{
  "n_head": 4,
  "head_dim": 128,
  "vocab_size": 12910,
  "norm": "rmsnorm",
  "norm_place": "pre",
  "positions": "learned",
  "tie_embeddings": true,
  "init_std_qkv": 0.0183,
  "optimizer": "cautious_adamw",
  "beta1": 0.9,
  "schedule": "wsd",
  "seq_len": 1024,
  "train_tokens": 1122000000,
  "dataset": "wikipedia_en"
}
Each number is 500 + 25 x the weight over its row's rms, rounded and kept within 0 to 999. Layers, rows and columns count from 0. Numbers have three digits each. The size before them is the row's rms in percent of the matrix's.

# layer 5 MLP down (transposed), 3072x768, rms 0.0188, rows 2274-2380, columns 64-127
099:530499487496539482509503546495520488499461571516503495482522498526475491535505487514494528485518506527496495526492482547493515542507534479524503495504484530459480513436485494517521519504486471
105:520520496527509496494499509529434507478479490511497470483516528489501490530502490506482474476494505485536475551481515490483460498470440464512525446522527440496503490460559508562486470508467496
090:482531491482498545488510486478483468511497516497502503509523502486491486497513464437448492491574494495464512463530455534495541484470489525503523497530539542501525497499516538480480476471530462
097:512512512463486493484511463504517498531500486485552458436479519461507541513499514504488525516473522516523529474472534531467508475502525509518484466506526504477505515554527495556471501460535504
100:493475457472526458517525496498530495462480488510524529533460519495504498508535498492493465527521505524482515486501508503483503533469496487535457510506514498505482528492477488518486487496479543
099:492483524545496496494466490552501514512473550430487533504507523496487490496481523501492508478512522494480533497501510500489543480451447502511521499521555504482538542510505464481557472515460487
108:502508483502522511518503492519495476482489483477504512490513474538496514470557508523520494486509479442511527471493525566510472504491506509504539447490448453475506509490486480513490463494514544
123:482497504526483525534523503504489494463492535502496533495468475492507495506536488478504512553483472498482536475479453481488504478478495527469471460517495546491487494494434490502505452495524479
098:505483495565476447462502513510529521487486477492523499496554479463496507519502448528515489513480510487494524514458478526482524528524510526541524493460552451455479535509457500509482471482502476
086:465453512529481478464498493481488549488484493480510489503514498513464470522467456474533482500510458527482459463481543496500536505476451532484510531495478462426434502471488510495511526507474463
109:490518525542506517484490544486472468493495496488481507515509552503480465463481526453521503511505472529498533463522525473484487534514488479517489524450519526439475458466451503502484496510476509
107:468506504481502506506515461472478495509497489502493513494519513467501512505509454491504490514487517506514512512545468501476482484485512497471548514510498517517453446495523518472453475480471516
093:486520505458569463520528524503475523499479539492517484492530458490525516529464486468530498496530476499494513516482524520550493532531508508474559475536496461493495506520475519494464480522481550
100:523508500518502478492505502527532500502513473542460535477533501474497519498538475493492479496497515509450504497482449505464501518460487513499508501485476468496493519516493488500472506491487503
100:477470501531525541505476506465516512516524485494525516459478532498492501472535511494517523513463479504463523511509525490516486458505468527450514549527474459542475504467511529499481519507466475
104:530504548500482509466522502463517488455491510505496502479507466460473514495504509468438476494470538556502492520495466479525538554502520546473461563549531480473522525443490520467511496476533540
093:495493482508485520499520469494505498464496512531482527539518521508532466487541527473510514485503515499512480463516514500450524477439502496503486502455476505485555488550504484472492536550517529
084:492531506457494509507532471499490503498499513520517493460515535514506478531518504508497481542505507503550477522491511511499525494493475455526538520492469469517495551495497535500534508504490468
103:491503445501519487488475524524475527538512476496504484510531509518494562530495517432486488468486522489554506531496488471529481553468517512452509474511471507524500525489507493505510524538490482
105:493466472478533499500452547519487412530505484541468486489533464502514433505518511490476565526468504485520442503510520562490505478488438529474514529527497437532545461506497487428463445509531523
095:473515508519503497440506451497510467470492507501470488520495476529524507521485513461512494466498493533473445511493486528496481444489520504495492462474511519480525502542447490492492488498476517
091:504512497480498547455487511487448495483517539500481471523517493541525478464509502531488486483534509466475537458498515478501491498476499505529539530510533511491533480517508523529511463511505530
100:483526528531497519504513504493510522468491528486473532498516486488493488499479495491536513444550499495493533529482504533514478515484522478485525486534498498468518492497497512549510467477497477
123:483493498506525425465510529501494510513540471504532556477470467486493482517520509447482458499514491494504534485518530489540499513511489489496508551513476512516518558555496461492524489505487515
130:474540448512532509442515539483502511520501493537426502483489496471519527507489473513544500470538490530515526499514494531534518491506493490535488539508521486482503530504517585500479488514498501
111:495487509505494495515519494527497475509497492521494479479510528499490515484528527491461429518517582512530456475485529418500449477464492497513490529518502476520503502496516453506511511494511541
094:516509469507522470518523500508502468526482493471496518452511459443473539523511478489485534531477540478463521505500479486482496486521505468533507516511477502483525488466511492510498518505507511
102:504496471532495510534436490512500528485480473530471458488487488471519473445473490519508487477518500489516498504512483496516501505538500483471545475481501515461522465459476493529489508563508474
109:485497528528476483503526507515498516503517517502493511531494502521482465535538496497530510498464478506477481522478481537523505532492438517471497469484523529510484530482498522492472487554498489
099:480547526456501470502455530495491526507471496496487507519506526526434487517502492451465504505501510495458497508463470488480468517469505530514478489487493501505551521472447484485494470519439486
112:531463485525524523452488498523491510507453515462463572497527502504493487562505477521525548505538525481492446496484479503500464499499467453491439494497503531482467458489538526534475503527484518
090:507481480493485465468513495493460483501532494502510530511499505527463498493509485515491528470515442496473551494471502486512478508498537478503494522507501495466499499550507521492500529502512468
080:543522454544486502515524571504493517504531481512510515484520520545518508512470485525499485435516519486465462547486500473471549545531464476515514551535476565482444475488491523469525463514526535
103:467555497510520524458471483510540492499551502525520506482506536508552459487513515487528522520530537490473485500466476528487545529532506526538458489515504486508476507582501507462493473484485532
102:495538483488495527502496480497519471510516505528500506502565515489485481511509534500501527506455496484541483517501506513484568493499496528564505500469460478536503496475460496497480509490464485
096:522513473521545484505542504527466490474479528534487469495521492516507494387514542508475499523484494496459539462499449521491495509505474501462469472521498520496493502533476514496472498505486506
101:509491499526493527461480539478475502515498464495472524529526531514465465504574460493509543498526501492500488527525510451514488492530517511496485528472515556479457481494485486470510499499524473
127:538481510462503480563458522497519509498528477500535501545497462489521500540515505462493470501502474461475476500470494480513476512510513491459490478497537462457522485486466506507442518503444525
095:483477518529471492511489508455535484541501472491470522450507501499470481476507462480525567502523487527479543538500468523531516503515468506476504491491511513567473495495487502485508509464497487
089:495477508478459509469489459455522499503503471525480486491467513511498492468476490546509504512543489552512491514518509489518499480509510546523476520518510509492479464520513471505476480527501517
144:515487474475494517460505554483488490469472495492506508493474496466457508505514467479523440520465535475496488546487482491517553495471506538485461502524491487502523475487522466489498476477498528
102:480479495505519475501515513506504437535520477509526513504521494490513513489517490481500523497477476525456525504484531456516558510489541437497487499507487471508503478487516498546486498482521492
101:518468488539500499519496446530468491465500476468544490490505556518502474494508478522514552517517508482477444513495509516512506505501463460475490496552468526485459459495523464515510528504512526
105:520481509502501511498541480517528535514509510500507505519496484481521530464523476495448474487484493537478477500515510474494524517467476494514442530526519509516502516515516541523532484514496508
087:457516473522501524528526558422475499552506504499517524532515527505496521499501504477527485491497508474496531510490496513498519500499475547479410514528467477458518457483485569542483516523490499
106:551517516509546497526541516498467477491495477480511520537489508509498493512509458493500499497540499496516470486467508500515543499514483479500487455490496498493479523486524500464499502538489480
096:506532477478505469539511539539518528542509466513513471508543569476481509520511508494513504439496521496488495500487530502499477502517474560488502492555510502498514508487526500535500484496510498
103:497535501513490494523487521495502507503521522527558541489496485528500517543459466476526485489532502556537502520483448483553497514496497461526532483538478495441520486538494486478499510494484491
102:478473537511518555500535524466499508504525520512478541453482488515538468508484488480505488536487501551491518511513468547552475504525467488488490466498485495484508515459505497522451503475523503
108:506495530527471517507505458456482500503462521525487480498543496487514503514506488511473559476497511517489503485518505454479494508406503506510515458497488538502526488471527493489490511505482454
100:556504464535478499519484491499493460487547466486516459492517519491542533491523491495516483500504530485504494473532474470489470463487495458453520492416460537501488521504486478478532500506490468
098:478505472455512480486518521482486474509500517505534479534488509511526478470512514506489439500488514480453508438493490476477457497459453475502521482552434486506483501511504465495484461487482447
102:523486537490488478463489507460507488540516503502459551505504460499473454518499521510520474470502543539481491537507507464503508525503492456514481517518517460502527518564490503472504519490504469
095:505489516492479448453552486518496487526489510495504478503486477498485536501504492453510507518529490498513519505509515492487459496515483466483491498485501548451514460486483542499492509496495506
087:501486527495510485479491467488528524511495491516525519472497540514492507533485522481514525498503512465541518550520495521501498507453568474491482491518486514500495459519497513512543527491468490
104:506467509516491489470490534522511534485512517482489493518528489461476516548528464473450493503475509526538497494500484454482557500501481519527472539494484498507455528505481487463518538469481497
088:541404506469533509481513523508491520508510516467539466536503509539511494471497480528493538516475502512540508490473487510524540459490477541532479522455534478472515485532491510551487483503465523
084:507521490498489462504527512464490516523444478539526500476473493535493516483514501509488526512534516485570472524531446453497504497520486510474496498469529436505501487486520488522500513523500498
101:458537513483493509492529526499492471488513494520497521504486514494503484515449501477498541469504494511474474510487445561510492512488482480448491470506501499493510498510501505517535512472504569
097:503518522500482486460464479520470477483456479508527496515504502486491498541462468477523483510522498495497469473535478531515530510469531470517512490511551504498479511501477501487470452516484470
082:528459512525500515577512505473524507495493492501499503494497492470492515466491530497474480521525531533518503510496517485459517473503541517513452491509488489535453505455491508501524473520490486
106:520483485478466495490464484486495484467532485476503479501507509543486436519536479495501543484561492461494501480466481533489501501492471515533521519486488470513518485506510556491490537540476518
101:495469487476556551502483508497507459510473543485490524498512462534488519444451513487526486505471501509477482500468490484526514468522506545509439534514510533516502520523515492498507531504467461
117:475506476487480487501494531492458433490532479482481495500465469478451508511550482447500504513458500496483526497531509511518461534494510533540527543527498518526534480504555533501471506468523549
100:431491481500517541460514492534523473521520525489504503506475453484501521500504514515484465519505513462507490476510523474500508500487480492507494514496496531472509509472439472526524528491479500
099:513488488450496512530511455542473471477506513507536452493498511508516505464511508514460461445537473485502487508506506502516489494484513507516512504459485536483515498505566501487501485475527524
092:512553513513502524494508546467484544450504523481493487498479531489437505530472488499500484497444451469523460484511534514508459526554525496462472488506502535502490535488511481520485474496490480
106:493524480491566514497468456504546520499484465507504470498502529554494487530546508515493486505517440501492453514488495519510506521513476487496522451493491542499490509476493497511492495509510536
099:464448502496478503508484512498524505576471465463504508509493526470495510483468468473505488531482440512498497501508475483477478506527435525480454470487508513514491478499534531499489511491538486
102:504567474506507512495498541505456444507478465477486473513529525518478486566540499445471482510531536502478516491519528524474482525516463501460507506489463483485502491580534491461486469505496465
099:513480458543485503522498508523517469542469504537458500511546488508529515512506446516484490510489536472482521463534487555501491504486448525486502524453483521488514506475493479526531525509506472
075:530522508515503485500511503535481502550492547501490462464486521485508513517497458498485473532502477496523492485490497464478516469459501482492527505465516528494546519459518497497540508535538504
117:485501537510474511480487548515539498514500495528484526491501500486481444490527474494535516485493463500460494485441485514473551499479517506502490528557486468515509511508508466478491505477484450
102:527529559495527490537512525474485489523467510477506493519513527463481551514517528478509531482469531454484492512472485454466539536516498444517457522565545485509477535500502516498494489509491534
102:459480514476535511507549480516501503497533524496535508516566486498499485496484514494501518475444488503489461516493475520462468510509529504467465463500461510501494468500500509482516479513487533
099:491551465510487515501490497519481525509507470481540511493493498499501482526505510498510484519459497509468497524461513518511487501510480517483505455508494531493491478474486490500485427488465487
096:517498504507510476501516535489488503471474490449506519488437459495515496532514482523586503510472450531458464529453513495462466469485486503503493456526515506482470501503537526527508470475529531
106:508529482474507515480538499454440507512526449515464474500570521437503532551512511538490495513554532434447514487492486508517481495526528480519494491527463484485418458478506515469473539461473484
096:523568527481514503507466471479476557528481496443504484462540481457563443508507514505528471555485485483518471475489486465509493491507532529464503502532483461504496507514523469501524495503498490
101:530489490488483499503532484500470505471499547436518551471515491513462553536500482443515480499510482516503510564514531486515486473495529463489522472572469500497515540477485532542467469511480495
084:508486490468495511472525530486497484505542495476492463499483512511529481521486561502491493510470530521499508522534533555510490492525533477548511533481475510462529529497457486493487482521534461
104:474506527579511487501468500492505508462506491490487466489444534527489471485500464509485488474502502511502525471544474458489525498458504515535493440539497487485492473503508534515481472502499469
105:522520495506516503509492475490504506492535465574522504490509505523455509494507523472490474478510497453504530495518513481490503490536512463452482460469480526555456487472528490418514509493513511
098:519487463532517508484479500507451529523496499530505492427510486522498496543512446508506493477500498499466534545486515475502484468522483488466499516513488500473531502503487489461537473523542515
093:471529520481515506512441469488487483517491481484515517498518443490481471487552480474506490478497494536532482485506495460469515512547499504535492476474510448498499475501498500495500481539512502
098:485504509502487464499483503465491467514534526500475479484529488513517497520530501528470481520515505475517490518537484537509480520514463477472464511487489574487483484506543493460536524512504481
096:510435459492516486532493509538517531522531487461467454440491497452568507494507487481519500513511512486488522523492510471488510478515464511456524469445487491513493484496499510480536434507517524
107:527472532554499496506484501518509529495504482517511501506511498540526483512493475486489513498526471509471511486537507501477514527505477503498555525504507526514545533548475471500520499464470545
105:500492514466503473497477503550501497503494463461464471458489513535532525514478489485468487530486537492499449491479492492490469484478495485512513498528482456503498517489514494509502435477500492
095:542489474525524513482511473505458541501488472498478503452499515505470537512546478482449488496516542533558481469505545519573500480502518538492499491558533500485554478535504503529468534439515479
107:482535523503545528502537513488511455548500464523502483558540456473465518484420534491515494516546516479529496457541520524485534492502490504493554494497502457477494530488507497492479517499526497
098:506522473480448550526471474472497471511487527522508471519487468494473517524497514545538445475448480469484500465533520515497501491521547478475501477475494513514512568504535488500482481534512454
090:470493473476497540520504482530442495462515536476499493463506504481520499485502545521509496498446522482484510515511519500458490477503525534534512533538523529489499496445481488511507465473533483
101:496500507490510534503475516517524523480533490469493493509497499549485525505483498504527479482494469510518517469524531518518549470517462512514514549517507516513495544498526470485464510520473464
103:502486445457533478497466497503524504434536545519480464507523494520459544446501460505508520479465535508489520488452506512496464486479496505490554515492464532471485515480470527503470481488548497
105:466481480471485483527514540521548488490495517494483505469497539535484498495505484496483511495515476516506501505474530486459564501501493498510496502471447500449505490515526516513494488506500488
088:515517465565513470477466485460487502479459516512535556476478539413523488456481488499534495512506510486524478491528479522455495511484461523521482473503489428505496509473479527555515548525507495
098:481502499472489510514493489526540462477514500497519465518496502514517516517542488472471458508519480526480474484550498474497481503546502508513514494517477510478474506531451534473496504518504491
104:544519533467472474525520557538499540510531519485501487520521469492476526480481498479461491445502514509490507525499545527506469506424506485501502558503499499473529486480512492501458466519504534
096:549506459575507498506482457506506486540469482457543488508504458495465480524479510500510519518541491487518511510506491492534501551505453519488443529529506506514518500500512501527515554503532492
103:506518513524446500505468550466496545516486503483504547492511533528534483512525537511493518537478522474498483461511458462434524513483541500471461517460565501489479495514526529489488530509511527
094:536477517509494483493510472489488481522519502517468527493518475470476551484494511493485508502494480511485478531503493505504526505499506515528483487560462510542507491462478490497477458496515501
085:504485466501500438473450489492493524505481545485445501481526485495499494538476504459482522526519496494511483465508489499522428490509490500538522521486483526497520524533519498522472516510445498
094:513478508510489505513496540463446536515527521486490523552535523547462500549520505481513500483487502490505486487489464520510508482532500517509489484531476521477521506501479465512506483445503535
101:525470514536473488460486535537508486503491514522504528502525517548478520484511509473506523477514530550497511480554483534463513474449526523487461491484587446503519517524538525481480533493522491
095:569507490467487510479485447542489518504496455512480481447509487485482503527490466472520497513473476499492492499532504499464501481470498512504520536516523517485447516494485512505500494518514504
099:500474525533530509485512495481482529431484533487474511470535457459504474496514448550519497493484467467464521493489549481479477481512503531498518501501512505546548541513499508535486537504490477
# layer 5 MLP up, 3072x768, rms 0.0227, rows 2275-2381, columns 64-127
103:435503496441526486477473453499521500477489518567542530515556492492496518523515553491462496493541529510461498527468514483522493503535485506459508486522484497445514535517541441501496484476506489
090:450511540540545537540497477480480491540456540503537521477495528523481532495496545492524530456502489537468527536512477520502507493475499514488512510499508529493515531545545467505495504462511522
099:501501511505531541471463505462535550532542475463573510474496458484532478486500512488474472479494507496501491476524505456462537509504530466474513534467556470440450458503573450500492537474475481
099:528461518484511505505502512477494492536525542506496498540511481490510477519496548437457525519454541472518503509488500517505511449530460504457566533491450481488518441515485492536488480499490514
101:505547526500512542498470500516476489496537500491479495545509483486502475438509475473490514543506479539469483504490521529492513478478467550450500472476505470522511491506478496480461503452479492
104:458508489489489523469513509468523548451522461544513487497452527526487470495536535504483491524493509559491464512461512542517485483472521550465473511463499519517464502498524507507475488507528522
112:459489518526524514515530501499486506452460560501510541484487532475491528492479538530517487465489510541493531526500481497492498514472490512499496470539439522520473491490490476471470497487476498
098:495464526487486538524454494486514505492507499515438506495499508492514476506523496502492522533531525516497475491478494516470511492525525530505503535492475460502536437501506437453497475513482498
093:451490497530515505526507490557468472474515465474493496523498531448520514508521555455480534487508514477516501465466499518463490439509499471466464533493444501471490502510496458464511543512498527
107:464510517483525524494488471541469508494540495531559516461505500495490497497481521527497452534497493480515493546497507471505506504499475494494502447504514496516462510487490462463521497506538495
100:471513494504510514491476456464517495532492512472523523500490485494494509450523518480553478429504488517474464486515518487502485474559493517511475491498481471488454493505507480511489503500496541
096:482506495510534483526496505485468505453513489533499481478487478524498505498533495508489483476512489518476488484480477501516473511493448483513491462487472501493521527539527499502492486497466511
102:515487505531503548473493513520484488512486495473503477480470438500459539458516502525471470503524515454493506483490468520508456544527536519455513505525482459501503458486506470467506549523524516
104:495472502557505534497493503456491512471505543492523524463549480473464513481468527517531484542499524541512515539542527477484506501565521507472456489531469528471493479513498485487495527487499479
103:514471510468478520519519500529453523490476547534518510464513534538497522492520520530503514522497506453489485506480517513501478433551503518508518502516483518512523471456520519515463534526462497
097:502509500490512515493465486529475521518427549529484503490534549493442537515542478513512503490485510511508490493468568484499489451513513515521520519502480516484510551492520517507495542506504472
085:466514538523509486500516483505548513509453514511527499454512478464485479481518533544536505507455533508534507524543515525522475521488483540518457488507466527465508514473480487537524536488488491
102:476485504497486490484504523495496473508451522466537513471479533476533516482493513467482510506518515544463483529501503471531482506490524493501472512501495493511481476473503540487474512492494469
104:466494540523512487534502537509467492453508531509486501420525491416491514481491530490546488473479544489490471507509512503548477478539458537469490550507435490501503534500507494525532492495479464
096:511489513509515532483503462483482512462487518481478498521486506488479467465528480494539500511508493517496522508511514554507489448509511474472525528521536474468460530483526498501471495467460467
098:481495503546553515479476503493496508478520512530493502521547510484542495476520469500510509465515548492477459508496518468453501483526513536489506490458529440525488490526527508498552480472509522
100:473451477532534535537468496527533516570510494511492503488523511520497515472477537556538508537506500511514469503501519477483511458511484485485454554479486503483511528470509524483494446485472522
115:477493500503472514498501501538488527473513497498490516521531505494474514481551512493476510509491523488495530497553501493508476503474500494517486533512514534510456509479514475509547474492514516
115:459457530458521507447509521503456538519493511506453499484505463504485557531486546543453480536456525511503540517513501507482508461489483488512474499468509501478505537529531498513496492473480510
109:452509461504502485481446485514505464510519530512513493486471472478482505466527528460535463503505506527524502511479534472528492524514522543536489511469466460495474542526495495489512489477501504
098:508498538498494505462521485464533534442505529505484537507495550509486496468493508520488507522480500489522544486489537509499492560488480514523503470554486497473477523474494473505505515485478490
100:522503484518524507536523503506462493481473483479499468473558519484446517512559496457549517534536499519479488493517512529514510472491511502521489481490484477498469485510498516519483535462468517
110:485483505493521486541463518504524472501524509490531509514494537471491512514470500503475469474485512498502509489522485477464533530497538445455481522509531451504419516502490509516476482515504524
099:480445528454518535509481475480508491533456544516525492520501516464537487475539507496512516552518482524514515451495501481508491481492486488452513485475500512460490458538524520547504505519469485
110:516469533454503524481500510509501533472476514515500490528493543476500491534505517539510506478470481548427513516516518503460455468490473543483475496486488506510466516509504481513465481486541503
093:483501501537513536472478520504520533536478542510544560527483483492519531468519543467497526498511528467479479523448482489476508508529480524498506508476512524500469513514523488505466467499523459
092:446513505496534502488485449482506497529473482473521488514541495473488478500485552501465510522487467542517509472570529484522501488479503525489463469478489499538506533519484486495470491488472495
100:519510504512458534489473550497504483530496514505519473526553501486473459409510483502490476480503519500453486516450483510455476457522517497506528512471478496503547549500520493506506493473467501
099:523493488496538512553504569534495480467483506516503494488468544493508485488484532531522463522495505542487483506465493509456504454484488493496531498436481480477490536441514522520501484488479531
097:479488447560516508516513497498522426445504467537509544485493507496506530425478525495469461551469538502496498489514480485490489501543508491495489534479504488485506461499475522514481503444488512
101:482514478500507545485509521489507507543510490507542504514537515509520519511535518496558538529476512516525491488498525501507514501480522501481465479506472485500476503506495500465500512493519487
122:520516479511483512530488517480545535474500497479501524535546470502481472469505514503483493495434518494510521561502508493505489474514483498500484476480506507459518532513477471498473481459459503
097:509531508530508493524477490465483518494491444479452523547505506434512489458525535489512489501474509501477459536508483504484495473490493522531500537511455455476507526475445493475528513488503511
097:507516535483529490515441490531506511558485543476543529530543482510477494511512508458483483509499523477537500531504526497524511511489511536509513519484462484483472516486533447527480498526455491
111:496525463495456513515502480501495511534485570482500507500489515475513546520510543495495473522510520542475508483492538473493493512495522537492498472465502478494508452509505451492495554477461547
100:501515516545506532534518510524552496509498476514545516528539507483479491527487505469503500507508472515507564488536512486537532511493469512479531454502533485486494483526523487479528502515484506
097:508458466497465499483496506525509508479488490527501536526489471482516506507483518521492518565490480513455526550539509529514461508528546515512482486487526484462480528497506480535494489497476497
104:474528469530512520492526449553491574509508477478457500488475507491500462521491524499474487453444488555489477511486530493516516536482515481496482489555507514475521436500492481489489512528521487
092:470508531557525512504478517522487543508507451516480558570464511452482509466514523482534528513523546495542493532459506511479533514520542534484512462545503518477494497501513482473486499514493475
103:512472444528522480515485518507462498471500530464503521536494547484527473533535515504507523479492505540503507533486502498502540492528532520496467541453468511487446488552508466477502537495478485
097:506478475462502475491450478546536479497549504536504520490542534491506425497504505527493508512480548503428537474467527480504483459499491480512501529499461522511479469511503507502487490501494544
102:515489488552555534473485489529442530513534485515451544492490505517519528535519500535516510540495472471494529518485497480465485510466542486496478511451487503460489519476504468490513539528487476
104:479483496535540512498467508485452538481457514506468480530492500510492553466519510514480532497464492544537494486504506471516475473523502485524473523498520516465512471467535526557496531457470483
106:459499493532552519525509542489498527484494535480454514494499509508525508446488505525458491489488506482518489534521471453465506487475507503475476498520447510508475525500503501465497462506461499
101:493486498533506513511515546500551499487529518503504507515506485470541494507492506534446523479504532509463486473507517472492465475521518498471472528478487525517512512498499501468563501478487499
102:514508515500487515501468480464537513497455505521473555519513498506487500475525486494483532524467526508478481568450500520482490518497472457452461477492507503505511499520500477460469495485477499
100:515502501500495514513506513514515519507506500486513481552469519482519510447514513495520525488541481486523485547472500486538485501469500542510513533509450532503455491470527525484491524518509494
096:498519523490511459521471481477495503489495475493502506474490542456501484473515466494521520513492540482512521490478527483504462516527545529496469514511538482515476569509526487482500491428456512
092:510493488484510516550508523492542526491485517535542482536471523492509514490530545516462496477492514487488533451526501498493497498498497518488515476502481513504537493430476485464495487520496487
103:488460504504509547511486543481509476508481490468501497492505499480480517493491506472530523528509502503477484483476487507543505491463473483478515512465427475475504527472483448563518456505521510
093:508547483480454530522507549490520494448481545498502510510524525492505501477491496469538531536524514467497529519493512499528489500484547478487509486533520506508532500531476500525543464478475538
092:510506485526493551471470565512499514516511531534445498497518502500554475498508495501443528535494515517457507485478531537505550530489511481521505541495508521502522512509500467514489484455497515
101:488501471495476490528519502512508480553467463510477488493497510508460517486476499534508507501499538545511477467458527499531480446526490558429480497502500477499472509486529511508487531559490533
099:482518532510473475470523469458540503478480518529533475479605455472504521496534537505466482504486519471450525524501489562510478497486501480459489510479516495530513445464479509490515493478505496
084:467542450480507501513426507508536501545483532513507466485494537482479501497529501559520488479513520545483476487544519473545457485490497545461494504537482489481506475482522495525483475539477509
103:493520482499522471506493507489463479515462513480539497536520511496444468497477478504468512543496506502485491505530511435504524472496500524470481479568523502522523507482498470529491500530487519
099:466529510443501530542506542491474516510475481511486514521527516506459479476522483497486538497505494473470522519489507553508521497497512513542492456522495480482510505527487488507495508520490535
105:488498513476461483498512528502437461484471507525520478503495487463478492490530497446530474505499495470505519508501523544537488523539513523475534461543488488485423495469525515528483482513508533
097:519514494531482512489501532516450436510498487529518489491554509492495476469525494470475470530489481485501504505493479479481574496480512551481492502527490468469474547511516455506507470479493483
103:519499432523475489492478520535502460498482497544524525514527518442456522498528489494492476494507520478493513472559482550513487545495491513520539476530528509498502514487484517489505523486489517
097:462495486456503509453487514515474480520511516515511505513479513499524476540573520510449487530472506544486526528511468512464482486477513534509477531477493518515445503524509496493484480477499489
106:495503455484528535499437471486511516463478524524488528518507462513497489515529525476492514498490490521477456519468535513538483501522538490518525426494521532512520468542496456486513528506498518
100:480480534475455466511433504536494507480531498503536491481464552498540476486492504529512518481498534462497469530499514479490492477510498482479473573499476486463484489477477508518493475513514476
098:492514470454515524529514532473499478522476464522508514507496519484503483451502532544525476536473519517494474510506505501485533532508508469485494496493475497503495508490530497546488478481475488
099:532510521501517514500459521531488472470455484477511520537515513495464496461486487530539549523488508521490480506466495500468511525538497471475492505502516519505448473527455479548487446454491503
084:484497446505482518458449506498501495538520465480534561503519521504515470500493503517504543464500517552502503467493493459494536514528511527493538539484548495494503472509507509485462470460450474
103:533481505537489545445504540486506508481503515506513524529497503497494465487459496500523497480488506528481466473485475460502564512509500524507497499493510507497498515469549494524477486449504500
101:483515489513473496513520531515504490488530508493534526515496512528462502477495496499473506491509540539462475566451472489505529474523504514488484563483500491483498460472497498525487472496518499
102:494513510522535505526503509449561521500485536494474515507499501478454526498494433549499477519510533507483509475517500531502548518510479506480444515472507519501475506507488495449494491502514516
099:465478499511531467496510495515550505528509503476493508484539477489473517508508486481515519492493493495476480454482504487540484524530521466490506514468516504501486451467543473497481492499446563
096:516494474480488513489451493444536472483496472513522518506511486461486473485513514538491513502477539488457519528464511504524521490526487515475557509487495532489443496482498488511497465464490483
103:524528493423466469517476504507512505527517481528561513460491504467465497510486493508469460493478490529457502529529521487525480466492511471474500536505490483497507511506520531485473518468488517
098:449462554483518534524508475490546494503510505516517498506502519480462513474531446537558502519510508511481504509507512532525506519482446503513506490470536472470494523446498520459516501493458502
100:492481490510503496501538512497512476493490488513464510465535555496483529503495501480461468502489500470527486498495492481446485476493450526485470499492500475513465508491523484506482544481493520
085:471531467525491465460504547521530534516489515535486533510494551511513516525529494510516521511483529474450469507481476515514504493511485497486501494517458491535489514496515460495492494482502484
101:476512522506529527547476478540524493540554542493505481520511494475480493469481504508514490502465526479506491454475480527514534509507543497453477467523534478495518483535557469552479528459486532
104:507467477488439507515514511527493512468478520520527506487474513546451537492501505492445503503543525494492543522471526506466487506503495488497480476499480502470502506530479523499499507482448502
099:465482496505482544550505533534554516511500487483514531492557488453484475479546473503502487531487490536490494460477504478501491502498490554501545485494491496502483470484520519514526494495507516
096:467471489502519516516502508493519476519479539527507534526500516512500481490555576519487490466508547502482516530478495458479510503539499484495516474505495519440477484521482487502530538520514526
101:510515526497513494567494510487492468502466484490442510542536494515510531507513501497544514578496541502479460465499500491539519455488485515462496514469531476530470476482477477532515418479501500
097:496548494422463466506511520467507476486478517493486504535515531526489512489563467516467493536486536519485501478480547527449490493468483506488508497521494461461517537504498501510506490516524525
101:487513499503495517522530519489527482506467499540484497472531479501454527481490518515566506495536528492458480452482485485529536478532520529507497535495466511490493559504541498507503476492442550
100:486507496485482477524503494517508458543501475498484515470523494484501470481535512470485504491495481487495544461476530460507489468480538464508493494475494578523520535466483517488524511498482505
097:500487475470447466531461508537522466503499491459519513565522518503499453485498473540513438557504539551447514486493492504458478440523495490482493479491486501490506534474569496490536531465486512
110:469474481503466509548487476453523488483527514471542497476473557485456484509506504533497462502473475549454526479494514483506552475512489494483513508494516520478509544485476481512528498497515491
098:547496549461463468471543515484542488531446521513489547522502499496456517504481536484504506491537511530526508494538467532520507512546513561502475544501488494510490506530459470456462511523482514
097:485492459524503547496492491536464533488512499516488545512435496503467489444507553475480491519498505492480498496499526499490505473489534503493533499492508525463501501515507522560474486472531529
101:535489477477516540479523497500493541499501520493501470524508535529525464503546518507493488503514535499487511497498489483496542476521507529512472495489468483500469508514530518465527491451500501
104:496472458539473540496521490552480526501492556491537490508488544462489486491506492477523494481466581468507496502463492478460536474501488505486545501498449532486504516518455513515539479468467492
106:449458456482515513499487507474431489500488514502473511528522549481520511483494560507485502510479515500506502469500502482504479499556514522459514504539447507508479496479485516511463499495521510
089:451470503467552498499473475490466536480529505475473479566526506551502480532493514493483515518535505557507512512489500470495515461508511525463482517463513530499496502488532490446467477517502526
101:470463510457494509521467455488498458478513479490532524515493488476491494510497489510541491541467496528509471568498505485473497557505537504506508527466481478484456510551499490491514484488475533
105:523519470510426483503482494551513468508511498546524478521485492477484528456453537587506470518460473522483493523477483490527556467544474492521497516449504508520490511480468475500509487458515496
098:461504480447484491499502499475543496511519492548499547473504499492474498517569501516491512495458483499470502506501527509513502497477508500473526468479543480490549527502512494499455471469485549
103:509526452502515545496552497483515564484523524500489556511522487495487471498526512497466507488549514519496518476489530484508492489543484476474482514514486470487457501513529483468500525495499537
094:515490502475485537522525510534467487486475544540506541524479520509468534482500499506540483480500503474504517466501491538503495480494484464495474435470525469503471540495528517479506480486493500
096:501508520469503508520537529487476474504443511509509515526497500505482526481492498486505462502509546479496505493502512483497543492509509505436464478502473454477497499508523489478518474486474504
096:518503497482511492515469486513517516486502478476521525492475534488480491505494488515482477547517498483507520511495488496501478485476486510496492475531513550515536536494492525539501528503472519
102:452445480520510471537459498466530488519542493474500536526486499515490492531501531531490460500472518497515509503506508497514494455517509548485500491481513472523458485487519487506542449483491501
098:451508487520517496505479513486539520554487462467525484463483500516477471503461508479488514535481455537473495505478499506478530448479512463462481512486509523480469462500502485505502506490504500
099:527454515513529524474509470510490548568496526558487525511535487475504513489492531508458458535530478483487463499489490475487547476474527508486495473510481504507519492497502470521489478491464534
099:558487449511514519435514524478456509511449546499513524493492484464501477474518500478462511543464525500492514492467529515533538426508508480447479489559472544509490488485520464490478482521483501